{
  "n_head": 4,
  "init_std_qkv": 0.0434,
  "init_std_o": 0.0539,
  "weight_decay": 0.0,
  "decay_shape": "linear",
  "steps": 9467
}
Each number is 50 + 15 x the weight over its row's rms, rounded and kept within 0 to 99. Layers, rows and columns count from 0. The size before them is the row's rms in percent of the matrix's.

# layer 6 MLP up, 512x128, rms 0.0621, rows 488-511, columns 0-127
092:55 58 83 52 50 40 56 49 70 81 59 57 51 40 37 56 42 69 25 65 43 56 43 61 63 58 47 67 47 19 86 61 37 48 62 57 49 38 65 56 48 70 38 32 62 77 50 62 32 46 62 59 30 65 47 42 61 51 36 59 31 50 20 69 23 49 49 53 62 60 88 74 32 46 28 22 24 30 38 66 54 56 24 38 38 51 43 53 64 28 28 52 45 76 51 54 30 41 72 41 58 37 43 69 44 64 66 52 28 51 65 50 41 45 44 84 45 50 49 36 44 41 15 64 49 58 43 41
110:28 50 54 64 53 35 66 35 52 27 72 56 40 35 66 48 45 75 30 60 74 58 42 50 60 53 04 28 42 60 48 57 89 46 36 22 66 44 54 40 55 34 33 49 44 56 25 62 42 84 63 66 44 63 29 56 48 43 76 76 34 15 61 45 31 36 56 75 39 57 52 52 72 63 47 49 56 66 54 47 65 32 54 53 57 54 48 29 46 66 66 70 48 64 73 64 73 45 53 37 25 42 34 61 45 40 66 38 36 20 28 28 62 27 64 44 37 50 60 47 36 39 39 51 59 49 49 44
099:59 55 44 25 26 46 27 51 18 46 45 80 35 24 28 49 42 92 52 67 34 68 53 52 62 61 59 51 60 43 58 65 63 43 50 82 53 56 64 53 67 38 28 67 47 45 19 36 96 68 72 81 61 50 58 51 61 67 64 21 33 53 35 47 52 58 47 46 57 56 37 30 56 66 61 50 35 46 54 44 41 43 69 21 41 54 45 56 78 46 54 51 61 41 69 39 50 66 57 41 45 63 44 31 68 68 31 72 53 38 36 43 36 47 67 73 12 56 42 44 45 40 41 50 37 43 53 56
086:40 38 60 56 52 31 38 22 59 50 45 22 37 42 99 46 60 45 52 41 18 44 44 37 58 60 52 43 32 48 48 71 55 55 78 71 48 43 40 61 38 25 37 52 49 62 39 71 69 42 55 01 26 48 24 68 56 44 35 54 81 33 42 48 47 77 53 59 27 51 50 61 61 34 39 58 49 44 49 45 39 78 46 52 65 80 52 21 27 40 32 60 38 49 47 73 57 45 44 45 68 82 64 65 56 53 52 47 52 53 68 44 57 38 59 18 46 47 72 49 65 47 39 63 43 45 39 43
093:39 45 42 48 12 48 43 28 60 32 63 27 63 59 65 39 30 39 60 47 48 48 55 59 51 52 49 42 34 41 58 57 31 78 45 57 34 47 57 52 41 87 39 43 38 40 67 27 20 28 61 60 43 21 90 81 59 70 54 39 46 34 43 53 57 65 29 81 69 20 51 35 66 41 54 31 49 39 77 60 50 57 45 34 69 53 53 77 49 67 58 66 55 49 45 62 31 39 31 24 44 73 35 55 63 61 53 48 32 40 81 53 70 58 50 47 50 51 67 30 75 48 61 35 54 52 44 61
088:52 59 63 58 32 52 50 12 52 63 62 40 60 59 71 75 41 65 48 64 55 33 44 24 58 33 25 45 70 84 48 50 42 34 54 42 56 53 50 59 38 56 51 32 44 68 53 46 47 46 67 61 25 22 56 15 58 61 62 73 37 67 36 63 36 49 37 88 54 43 58 26 39 52 46 72 58 58 58 70 52 62 23 25 45 77 69 57 37 58 41 50 54 49 69 53 46 46 86 50 57 54 52 42 45 49 56 50 22 53 46 69 62 64 30 32 36 29 58 21 42 28 28 52 80 63 63 51
094:62 68 72 65 91 28 39 41 44 55 71 69 48 60 39 29 55 58 61 37 60 30 64 37 26 41 69 45 69 57 39 34 59 43 62 44 77 32 29 73 58 59 33 38 41 41 54 65 39 42 25 41 40 52 57 75 30 31 46 52 53 30 51 72 50 49 38 53 58 67 60 59 73 47 56 25 32 68 33 39 51 58 52 55 31 44 03 51 49 37 57 53 52 50 41 51 24 60 47 49 46 28 42 29 67 57 65 49 41 83 75 32 60 46 42 52 68 28 59 59 50 42 21 46 27 70 69 43
115:35 56 63 95 55 57 37 45 34 58 61 52 26 77 42 80 64 57 55 16 63 71 84 51 50 56 30 26 60 51 61 46 53 53 61 30 56 79 62 64 49 53 64 58 40 40 68 34 48 69 47 44 48 38 51 47 21 67 60 55 37 69 65 42 45 21 32 37 38 45 45 67 66 53 45 53 54 51 42 59 83 49 37 43 47 31 41 17 36 67 50 50 41 31 49 52 63 56 76 32 70 65 50 52 51 63 63 37 53 58 55 66 56 63 42 44 59 51 50 30 64 29 26 12 45 60 18 48
112:59 46 56 53 25 53 71 59 25 61 49 54 43 50 59 82 46 55 63 97 58 87 42 31 55 58 59 78 59 64 52 71 48 51 45 56 67 63 29 46 36 54 45 65 54 52 50 43 70 27 36 64 36 48 54 39 46 56 60 60 35 70 82 38 41 65 21 38 35 43 28 29 61 48 46 62 53 43 58 51 51 49 42 37 54 48 55 42 62 47 51 83 41 55 70 62 24 14 69 61 51 56 51 36 15 39 66 32 73 37 55 39 43 35 68 58 60 54 48 62 60 44 24 23 25 43 21 49
119:58 32 39 78 73 19 65 46 38 59 42 16 72 49 58 52 48 73 55 30 75 69 58 53 38 78 38 52 62 60 46 48 45 71 52 28 48 54 34 28 66 46 33 50 67 32 63 65 51 53 51 47 60 51 77 57 56 60 34 50 52 40 56 72 32 36 33 73 36 70 76 18 48 60 35 36 60 56 59 59 31 51 54 33 40 43 65 56 48 61 61 64 66 63 40 58 44 48 54 32 40 50 39 67 25 38 76 41 51 61 46 53 78 54 48 33 55 33 56 62 16 26 74 26 30 18 53 29
087:62 37 44 44 53 45 44 14 72 40 74 33 36 32 35 54 59 61 60 43 48 48 54 59 52 45 45 39 09 41 33 23 66 36 50 72 63 20 54 63 63 57 56 22 54 65 57 46 50 39 46 31 49 36 66 58 64 83 43 87 58 50 34 48 32 39 49 53 35 34 32 50 34 62 61 37 70 53 74 77 25 62 65 34 57 41 45 52 75 86 41 55 25 57 56 70 35 37 73 51 66 40 68 61 47 53 57 73 34 47 54 43 37 43 36 59 47 48 64 24 51 30 51 29 34 72 62 46
105:46 44 07 30 73 31 60 81 46 50 52 18 51 65 48 62 63 54 43 48 43 41 42 20 58 56 33 47 76 60 57 28 42 67 33 38 29 43 45 68 45 55 60 51 46 85 54 80 38 43 49 49 42 60 56 51 35 50 83 77 56 30 29 47 33 38 46 58 23 49 37 43 66 53 39 30 48 63 49 47 70 39 65 79 58 72 41 55 35 30 51 36 21 69 36 55 48 52 67 75 46 48 59 69 61 66 50 49 58 46 30 59 45 73 65 50 60 27 46 57 45 53 28 55 72 29 34 69
109:55 68 33 42 42 51 42 38 62 38 30 45 63 55 45 57 44 76 80 39 27 54 48 36 62 65 59 67 53 53 45 41 65 41 69 52 33 47 81 61 49 42 54 58 51 46 34 71 43 71 86 20 42 40 72 61 65 60 74 57 62 47 43 54 58 34 63 36 65 36 44 56 69 18 65 39 41 60 59 58 58 33 26 26 56 35 12 68 61 45 42 55 64 49 35 35 72 45 63 50 63 54 45 57 81 35 51 48 43 29 55 88 69 43 31 37 49 38 65 09 40 45 20 52 46 50 40 59
085:39 62 37 54 58 22 61 33 43 43 23 50 72 44 60 65 50 77 47 36 33 48 53 36 78 38 37 34 62 34 78 58 49 58 61 35 71 69 45 79 43 56 41 80 34 54 54 27 60 41 72 50 32 17 71 43 44 44 64 50 67 50 61 28 29 32 43 62 46 58 69 61 59 58 39 59 28 64 34 40 43 35 35 39 41 83 64 39 28 72 56 56 63 52 72 57 49 35 71 35 18 70 64 29 39 32 39 58 56 68 51 60 30 53 66 31 67 51 44 40 60 57 45 53 67 20 48 62
099:73 29 50 63 44 22 53 48 24 76 53 64 59 65 28 45 71 79 68 40 51 64 37 60 62 38 35 36 30 49 31 62 42 73 50 37 38 22 42 50 70 64 63 34 54 51 51 71 50 27 65 35 64 20 47 81 42 44 33 53 41 60 78 27 24 56 60 71 54 55 30 39 68 57 52 71 64 74 56 61 64 55 39 54 46 74 75 42 33 77 50 68 37 52 25 42 50 49 64 54 54 44 42 45 27 27 45 44 52 55 27 53 48 43 65 44 68 51 51 49 49 41 49 36 45 21 63 16
105:54 55 16 57 26 68 16 55 64 20 51 44 44 56 33 35 36 51 34 49 49 50 60 63 31 39 42 62 30 50 54 26 84 58 48 45 45 43 69 59 40 18 46 62 36 30 79 64 38 40 27 30 35 44 68 40 44 40 56 54 41 21 52 36 27 64 44 52 62 76 75 76 70 73 50 40 57 65 33 37 57 48 60 74 69 65 34 40 39 37 46 46 61 62 46 80 69 36 44 41 38 29 63 44 75 37 57 57 53 55 44 45 46 70 50 66 81 68 56 53 49 49 46 69 49 71 29 47
110:64 54 40 59 19 49 65 57 73 31 49 52 23 46 32 87 27 54 85 33 53 43 46 40 46 68 38 36 47 50 67 34 68 77 70 69 55 38 70 56 55 47 63 55 33 41 65 43 41 52 53 50 36 43 71 37 45 52 43 57 53 69 64 57 45 28 69 49 45 70 65 44 34 46 01 35 39 64 77 50 28 45 32 54 69 36 41 55 34 37 34 51 53 48 73 43 35 72 34 54 41 48 51 40 56 49 33 47 63 48 65 65 76 38 68 36 53 59 57 37 24 09 50 24 57 57 53 45
103:50 51 42 65 29 58 42 31 94 42 61 24 47 47 45 31 49 60 70 74 36 58 51 48 58 14 52 48 56 45 68 55 68 44 49 50 57 36 58 69 28 49 31 36 38 23 40 57 56 71 54 79 39 49 51 44 32 37 55 51 47 46 53 90 78 49 63 62 43 30 18 33 41 64 48 57 13 69 28 56 26 61 38 15 52 50 59 41 48 70 60 44 69 29 22 30 58 46 46 93 50 62 55 64 53 45 54 49 63 51 54 36 62 57 59 51 37 56 65 45 47 50 33 44 57 64 33 40
095:57 62 12 67 58 43 72 34 70 66 22 46 68 35 38 63 50 45 44 33 49 57 41 41 54 55 46 70 39 53 54 33 24 16 35 77 50 19 64 60 41 60 64 38 71 52 42 41 63 82 52 38 44 20 62 54 38 39 36 59 32 65 68 54 65 63 51 18 60 37 43 45 44 45 55 48 62 44 26 70 50 48 58 54 65 47 51 54 66 54 41 55 48 38 51 52 65 50 51 00 70 71 30 52 36 38 57 83 59 61 54 38 41 55 51 75 51 76 68 54 43 49 67 48 43 22 70 38
105:59 67 82 29 72 46 52 42 65 59 49 46 57 41 26 60 49 57 60 64 38 47 64 51 21 76 59 38 45 57 66 43 66 62 54 64 58 60 55 38 51 30 54 89 57 40 39 67 37 76 46 38 27 55 45 52 34 39 43 17 82 26 68 59 40 38 56 20 25 53 12 68 46 41 50 46 73 84 47 28 57 53 15 40 55 57 31 42 68 62 56 60 45 55 64 31 56 45 50 62 34 51 25 33 16 40 60 61 49 70 50 50 33 34 53 42 61 33 57 55 59 42 66 46 36 59 44 51
104:54 60 30 48 61 71 64 34 75 44 42 54 28 36 53 62 74 59 34 41 30 47 68 37 27 43 58 76 33 51 38 14 47 31 04 64 52 58 53 32 45 64 49 65 60 37 65 46 64 66 79 51 41 31 33 70 46 61 70 29 56 34 42 32 60 59 48 50 63 66 42 51 43 51 52 50 55 42 59 22 36 33 51 84 71 40 61 47 36 73 62 60 45 44 51 62 49 44 56 47 41 34 42 67 77 31 29 57 53 56 41 65 31 52 39 70 54 76 54 50 84 63 82 45 50 28 59 42
102:47 30 85 24 40 65 29 57 66 48 74 52 48 43 28 57 36 58 59 68 64 74 58 32 22 63 37 48 22 43 43 36 58 59 56 54 56 66 46 58 55 34 64 45 20 46 37 68 78 49 59 50 75 51 35 50 50 43 56 64 59 60 44 39 70 70 28 48 50 49 56 28 33 68 46 15 42 33 45 61 67 54 43 71 42 69 45 65 54 42 55 71 68 33 54 34 42 09 30 52 42 48 34 63 50 39 66 29 59 40 58 46 39 55 54 77 49 60 59 80 76 27 35 42 38 42 66 26
098:56 29 53 54 66 59 45 52 50 46 69 52 50 44 42 56 55 57 30 67 43 71 72 11 22 39 44 36 38 54 33 65 15 48 52 52 29 75 46 50 52 30 47 49 51 54 62 64 55 47 42 57 71 28 51 78 64 39 50 75 50 70 31 23 29 74 35 52 69 57 49 46 47 15 19 66 57 60 60 35 61 36 30 49 69 49 72 44 69 27 44 44 42 64 29 53 49 62 46 62 30 80 83 65 44 45 47 36 49 57 43 35 41 74 49 74 55 38 56 40 67 50 57 21 39 67 44 31
095:39 75 69 52 35 62 36 42 52 38 43 76 30 47 69 67 76 53 58 47 16 51 46 36 65 80 39 46 62 41 14 42 55 31 58 55 54 43 46 64 30 36 29 63 50 57 57 66 73 43 64 21 65 24 62 79 49 44 68 36 42 48 37 40 35 40 27 43 62 72 58 30 51 31 50 66 38 43 52 53 29 43 67 70 41 60 36 38 69 40 55 46 51 62 64 41 50 70 46 54 73 71 30 45 64 48 42 42 42 59 43 49 62 70 68 82 56 43 67 93 44 35 35 52 31 29 59 58
# layer 6 MLP down (transposed), 512x128, rms 0.0621, rows 488-511, columns 0-127
094:51 62 25 55 56 54 69 57 43 44 27 50 48 73 56 61 30 68 80 58 32 63 55 23 23 66 58 57 43 51 24 48 70 54 54 53 40 56 30 51 18 49 50 66 36 27 45 36 57 26 18 61 43 45 40 40 44 31 70 29 89 53 82 59 77 49 47 75 49 23 39 53 70 73 37 70 57 72 63 55 59 66 42 37 58 52 45 55 55 66 43 48 26 35 52 57 54 61 40 62 37 67 47 31 62 37 46 55 68 66 57 57 53 38 41 35 51 23 30 28 35 64 67 52 47 77 39 62
110:46 56 54 44 36 51 45 49 56 40 64 31 51 60 36 40 33 59 46 56 81 52 45 56 67 54 54 40 75 35 34 29 72 84 28 37 40 40 51 55 27 44 58 59 46 45 23 59 77 61 43 48 44 06 40 53 47 38 45 57 45 74 41 37 47 58 55 47 49 48 59 55 58 71 29 53 41 50 32 39 39 50 43 40 49 58 23 45 58 69 35 27 70 14 28 52 40 50 69 60 76 67 54 48 66 44 48 49 50 87 45 78 14 87 58 50 48 41 21 46 34 60 60 49 88 48 57 54
096:43 70 51 15 46 25 52 40 49 51 45 38 53 78 45 64 59 37 50 56 71 69 53 52 58 70 54 27 73 44 16 23 35 58 44 71 39 41 29 61 58 30 39 71 71 67 41 62 75 99 50 27 68 45 39 63 49 40 68 53 54 47 27 43 47 48 22 46 40 64 31 46 40 64 51 54 29 50 79 27 35 43 50 45 40 57 49 50 45 39 70 49 63 52 52 50 53 20 56 41 68 44 67 29 51 74 63 53 48 61 36 40 67 71 43 42 33 61 55 69 51 89 34 41 58 57 44 62
091:47 13 59 55 51 64 77 40 57 51 57 53 59 42 72 60 79 54 26 42 36 50 26 52 65 78 48 15 59 51 67 33 45 19 54 52 39 27 26 26 61 52 59 13 57 36 40 32 23 62 43 58 52 65 23 52 43 48 43 65 64 64 43 74 48 53 50 51 72 16 49 53 37 47 59 36 74 56 72 50 61 22 39 40 80 60 67 35 66 29 54 46 34 56 46 59 49 36 68 48 84 63 43 34 25 64 40 53 53 68 64 48 39 59 62 42 64 62 54 37 55 57 51 56 63 33 49 48
095:66 69 52 46 53 34 31 61 53 87 51 61 30 79 37 47 54 76 43 48 44 55 38 54 63 30 66 44 54 60 55 28 52 25 19 70 56 42 57 56 25 56 56 60 44 32 36 61 46 28 13 49 53 53 30 53 21 39 30 85 41 66 49 65 37 45 53 40 37 65 50 51 51 68 41 50 57 84 30 47 61 79 55 40 45 43 42 31 46 29 46 49 48 25 85 61 48 71 29 58 38 62 52 38 38 36 67 41 56 60 52 31 47 54 59 41 63 76 40 60 28 43 24 58 74 59 67 64
093:55 61 48 41 74 28 46 70 40 55 42 48 29 42 28 36 56 49 44 56 60 76 53 57 36 62 43 44 20 53 59 52 65 61 77 49 57 47 42 33 58 23 55 82 50 39 50 62 48 50 23 38 73 62 41 83 37 32 54 28 46 37 44 43 50 51 67 26 52 67 64 84 64 51 61 53 30 52 43 38 41 52 73 61 39 50 31 55 81 55 71 54 42 62 37 39 63 66 21 66 43 38 64 52 46 56 47 26 72 47 55 25 39 40 73 61 94 68 30 72 45 40 71 31 36 51 37 41
095:43 53 33 72 39 54 47 58 72 53 51 64 56 41 68 71 28 44 35 34 50 55 38 50 33 66 35 61 41 75 37 70 49 49 58 15 28 41 49 34 18 33 57 51 68 69 41 40 47 20 44 75 54 51 58 12 40 61 73 55 55 74 72 28 42 41 34 46 25 69 60 39 33 74 32 62 38 48 78 78 57 45 62 74 55 66 54 64 42 67 50 64 48 76 51 64 46 51 44 71 47 34 47 73 64 57 51 18 41 29 37 62 65 41 62 30 60 55 58 38 56 49 68 27 41 40 44 58
104:76 46 43 56 73 59 60 54 46 44 48 57 48 62 25 50 55 65 17 36 56 34 68 65 54 50 54 30 59 74 78 48 40 39 75 29 44 18 47 63 31 56 50 51 51 56 62 56 58 69 61 27 51 39 49 23 57 40 35 47 63 63 62 29 58 33 26 59 51 48 29 62 36 17 44 61 42 52 54 57 48 58 49 51 21 56 48 52 36 33 51 40 78 29 49 53 30 60 48 55 54 62 38 61 73 14 58 86 60 46 56 39 85 57 29 36 69 58 65 39 54 29 67 27 78 76 40 56
110:48 32 43 50 38 60 60 36 36 64 62 74 60 42 41 81 27 72 51 33 56 70 68 64 21 66 44 30 34 43 29 47 75 56 50 55 57 33 60 56 32 47 36 52 22 58 16 41 61 52 80 36 41 41 19 56 52 42 59 70 28 72 39 51 40 44 70 38 57 49 57 39 66 41 66 49 45 68 56 61 35 62 37 50 35 80 54 54 32 50 45 35 59 30 27 45 60 75 76 67 42 59 46 48 43 49 36 72 60 52 48 77 19 43 46 16 50 56 51 54 55 71 61 67 33 54 81 43
118:44 53 54 69 58 30 35 70 33 68 43 30 62 48 70 66 34 54 77 52 49 80 57 48 62 58 29 30 60 53 48 36 53 72 48 60 71 61 28 18 27 27 56 67 70 48 48 61 63 51 57 65 57 59 37 55 54 39 38 54 44 74 52 52 27 39 51 54 55 43 56 20 28 53 49 38 57 35 38 28 39 06 63 74 60 51 66 61 37 67 69 68 53 72 58 88 56 46 38 68 39 41 46 48 47 66 48 57 34 30 67 54 42 49 37 39 31 16 64 51 51 59 72 63 32 41 40 19
092:37 46 39 89 64 53 58 76 42 64 20 50 67 63 56 39 28 54 26 34 45 62 34 46 47 80 46 62 72 73 55 37 42 37 58 45 25 74 63 56 15 27 45 72 55 40 65 54 37 29 72 41 63 58 62 33 71 21 50 45 51 25 76 59 31 33 54 47 61 77 36 66 39 25 36 58 34 41 50 42 44 37 58 56 49 44 62 59 65 25 61 41 32 71 49 52 65 46 23 72 25 59 36 44 79 63 46 45 44 69 49 52 42 51 59 60 48 60 31 42 48 55 74 41 44 53 50 39
109:39 48 26 65 63 51 93 53 62 56 41 47 61 35 46 41 57 67 19 39 24 52 66 59 49 32 70 19 55 51 69 30 36 41 59 19 30 44 51 49 83 51 58 33 67 64 48 54 47 58 43 46 37 35 53 67 62 40 55 49 68 49 45 23 46 60 60 57 29 20 55 64 53 43 42 40 47 36 58 50 56 47 45 63 48 62 55 66 33 13 44 26 53 71 43 71 71 67 48 55 66 30 44 83 39 48 31 54 24 60 47 58 44 49 38 48 37 26 61 49 54 79 67 50 80 34 35 78
108:24 46 29 58 41 46 57 62 52 16 52 47 63 36 50 57 35 55 56 37 13 58 67 46 57 60 59 45 64 60 25 43 63 61 59 80 53 40 59 84 42 67 54 68 34 33 40 74 94 34 53 29 56 49 29 43 50 31 38 47 70 75 26 18 62 47 74 26 43 21 59 49 50 36 42 47 47 65 67 52 61 23 60 45 64 53 53 50 56 50 66 31 61 55 35 47 45 70 55 39 67 53 46 36 73 56 64 64 48 26 41 60 34 57 37 43 36 29 22 59 57 78 60 36 66 47 58 51
094:66 76 54 66 54 64 60 55 63 37 79 74 36 44 60 40 20 67 62 49 86 59 31 28 36 26 71 36 55 71 13 43 65 59 50 64 23 35 60 38 48 29 32 34 36 42 30 43 75 33 35 59 58 49 47 55 63 54 42 51 52 49 46 46 54 74 54 51 42 63 25 41 62 27 39 49 45 70 60 67 52 60 63 39 57 37 37 49 64 60 47 50 50 45 19 36 57 44 53 89 51 56 76 60 29 56 64 33 55 45 46 73 27 28 51 47 39 23 32 42 73 31 39 69 53 43 64 59
097:54 60 46 34 63 32 39 43 53 49 39 55 54 49 15 66 45 22 39 54 51 42 45 58 57 46 42 56 58 43 25 60 36 53 57 68 49 59 47 29 34 25 41 45 42 48 35 74 50 76 56 50 56 52 44 58 59 49 47 84 29 54 55 48 57 26 37 26 53 40 63 50 51 61 30 76 46 56 28 37 41 35 65 56 35 71 82 49 25 66 56 88 42 60 55 46 84 67 50 21 48 49 47 46 82 39 44 27 51 46 83 65 54 64 55 31 69 31 54 56 58 87 40 36 57 63 71 21
106:37 50 75 51 55 55 52 39 49 36 55 46 38 27 41 44 46 61 45 35 42 41 45 54 68 25 24 74 49 45 21 47 51 63 37 48 41 60 52 49 47 69 71 21 45 65 35 74 74 26 50 35 49 65 48 67 57 48 42 43 56 48 40 57 41 50 39 47 46 16 39 58 44 50 73 56 30 36 63 48 26 60 51 40 54 35 75 21 41 59 80 67 59 42 55 39 46 86 46 93 43 46 50 56 53 54 42 61 49 46 51 47 19 34 74 54 71 37 92 39 44 81 57 66 79 36 33 36
101:52 30 49 55 72 39 78 52 68 52 66 28 63 25 77 36 38 66 44 55 60 76 58 62 32 16 83 60 57 30 47 51 42 43 38 31 63 40 60 31 35 51 59 36 36 39 62 46 86 30 56 60 55 44 40 54 73 57 50 67 23 27 32 62 52 71 64 70 44 18 70 29 40 44 43 40 68 47 31 51 33 54 65 27 42 65 59 47 51 77 46 69 44 65 51 50 61 20 63 57 56 28 44 52 25 55 78 42 66 29 44 55 49 55 49 45 62 46 37 75 40 63 48 46 35 51 66 62
097:50 30 50 40 65 87 55 57 36 41 44 37 65 40 55 51 41 57 59 40 64 28 66 40 45 44 27 68 30 51 68 50 35 47 62 00 27 68 56 31 60 56 43 48 59 74 50 47 37 10 41 16 39 37 54 46 62 58 48 40 50 46 39 35 34 55 38 60 46 53 70 52 74 44 44 56 48 64 48 54 95 44 57 58 53 57 56 60 54 36 49 29 40 66 38 78 68 48 32 32 59 56 56 29 32 41 35 59 40 37 72 57 76 52 53 72 66 37 61 67 55 55 73 58 37 64 75 41
096:61 56 59 65 38 52 17 66 52 65 58 30 27 46 33 44 50 20 60 43 52 81 42 47 49 56 63 34 46 27 47 38 68 63 51 59 52 43 39 50 49 36 50 61 31 34 34 62 22 37 50 75 34 49 30 08 66 70 39 47 72 53 41 28 40 55 75 67 40 64 58 59 53 74 71 90 61 48 58 56 44 60 22 54 45 33 55 34 57 54 75 43 42 25 51 45 63 67 61 61 60 53 65 41 54 71 61 84 48 61 44 52 58 65 56 78 26 27 58 59 31 47 60 41 39 43 34 29
102:53 36 54 45 68 56 48 52 37 20 35 56 61 76 43 70 38 32 66 56 33 42 20 60 76 41 64 29 45 02 74 65 58 37 41 42 59 52 63 50 67 59 60 40 67 82 61 46 57 30 43 70 46 49 44 39 37 62 64 88 40 41 45 23 45 62 59 62 49 56 57 47 52 31 51 52 58 55 42 35 58 57 38 52 45 44 61 78 18 45 36 72 70 56 32 38 45 92 58 57 27 74 55 42 63 37 34 60 24 42 26 58 47 48 47 55 47 48 32 25 61 41 34 69 51 54 68 38
099:44 71 45 58 39 34 23 42 65 60 64 46 49 56 38 30 54 52 75 28 41 53 71 62 26 51 55 34 54 53 59 36 59 36 59 30 47 61 44 45 87 51 32 49 58 67 59 57 69 32 25 45 39 73 53 20 54 38 70 39 39 41 37 53 84 26 52 38 64 32 45 58 67 54 93 48 59 37 59 56 43 31 58 43 37 60 44 52 74 64 31 28 38 57 43 71 55 91 55 38 30 53 54 46 61 30 72 51 54 54 10 55 53 50 51 54 72 34 40 29 36 60 41 49 59 36 70 69
102:70 41 24 24 42 56 27 49 47 57 32 35 73 40 36 74 56 15 50 60 42 30 75 65 43 45 34 40 61 57 60 54 52 67 50 58 50 81 66 41 55 51 56 55 47 40 58 56 52 56 64 78 52 64 58 57 54 46 66 65 58 53 40 61 49 52 58 15 54 58 54 35 32 31 28 33 18 51 80 37 53 65 50 48 63 78 50 41 61 40 55 70 45 60 83 42 59 35 42 68 45 61 75 50 18 55 20 70 27 35 49 72 44 53 45 57 22 48 43 39 26 33 32 54 80 46 42 65
096:68 44 52 47 45 60 71 60 35 36 48 58 45 34 48 51 73 52 42 13 51 43 69 34 46 67 35 32 55 48 54 37 30 21 42 49 26 69 51 42 55 47 73 49 74 65 46 81 78 49 55 55 55 67 53 58 53 42 58 70 44 59 69 37 32 74 40 31 65 55 60 46 16 39 36 44 64 38 57 27 54 60 57 57 51 69 63 41 45 33 28 31 72 67 63 40 57 71 53 84 46 43 51 45 77 38 52 25 31 47 57 30 58 78 15 39 44 34 32 32 68 58 56 79 68 35 52 44
093:48 68 59 41 42 48 65 44 68 54 41 64 45 37 79 14 58 51 49 49 75 41 24 71 66 35 66 38 71 35 25 49 70 15 59 65 51 68 73 53 54 52 50 69 73 62 54 57 31 39 30 56 52 23 36 39 42 69 49 47 37 28 53 58 25 49 28 55 50 23 51 22 44 20 42 60 53 50 50 50 35 43 65 88 24 49 35 75 63 62 60 65 44 52 75 34 33 59 71 49 44 49 53 57 49 44 53 52 52 69 38 42 79 47 44 68 64 40 80 47 31 54 35 28 48 46 49 55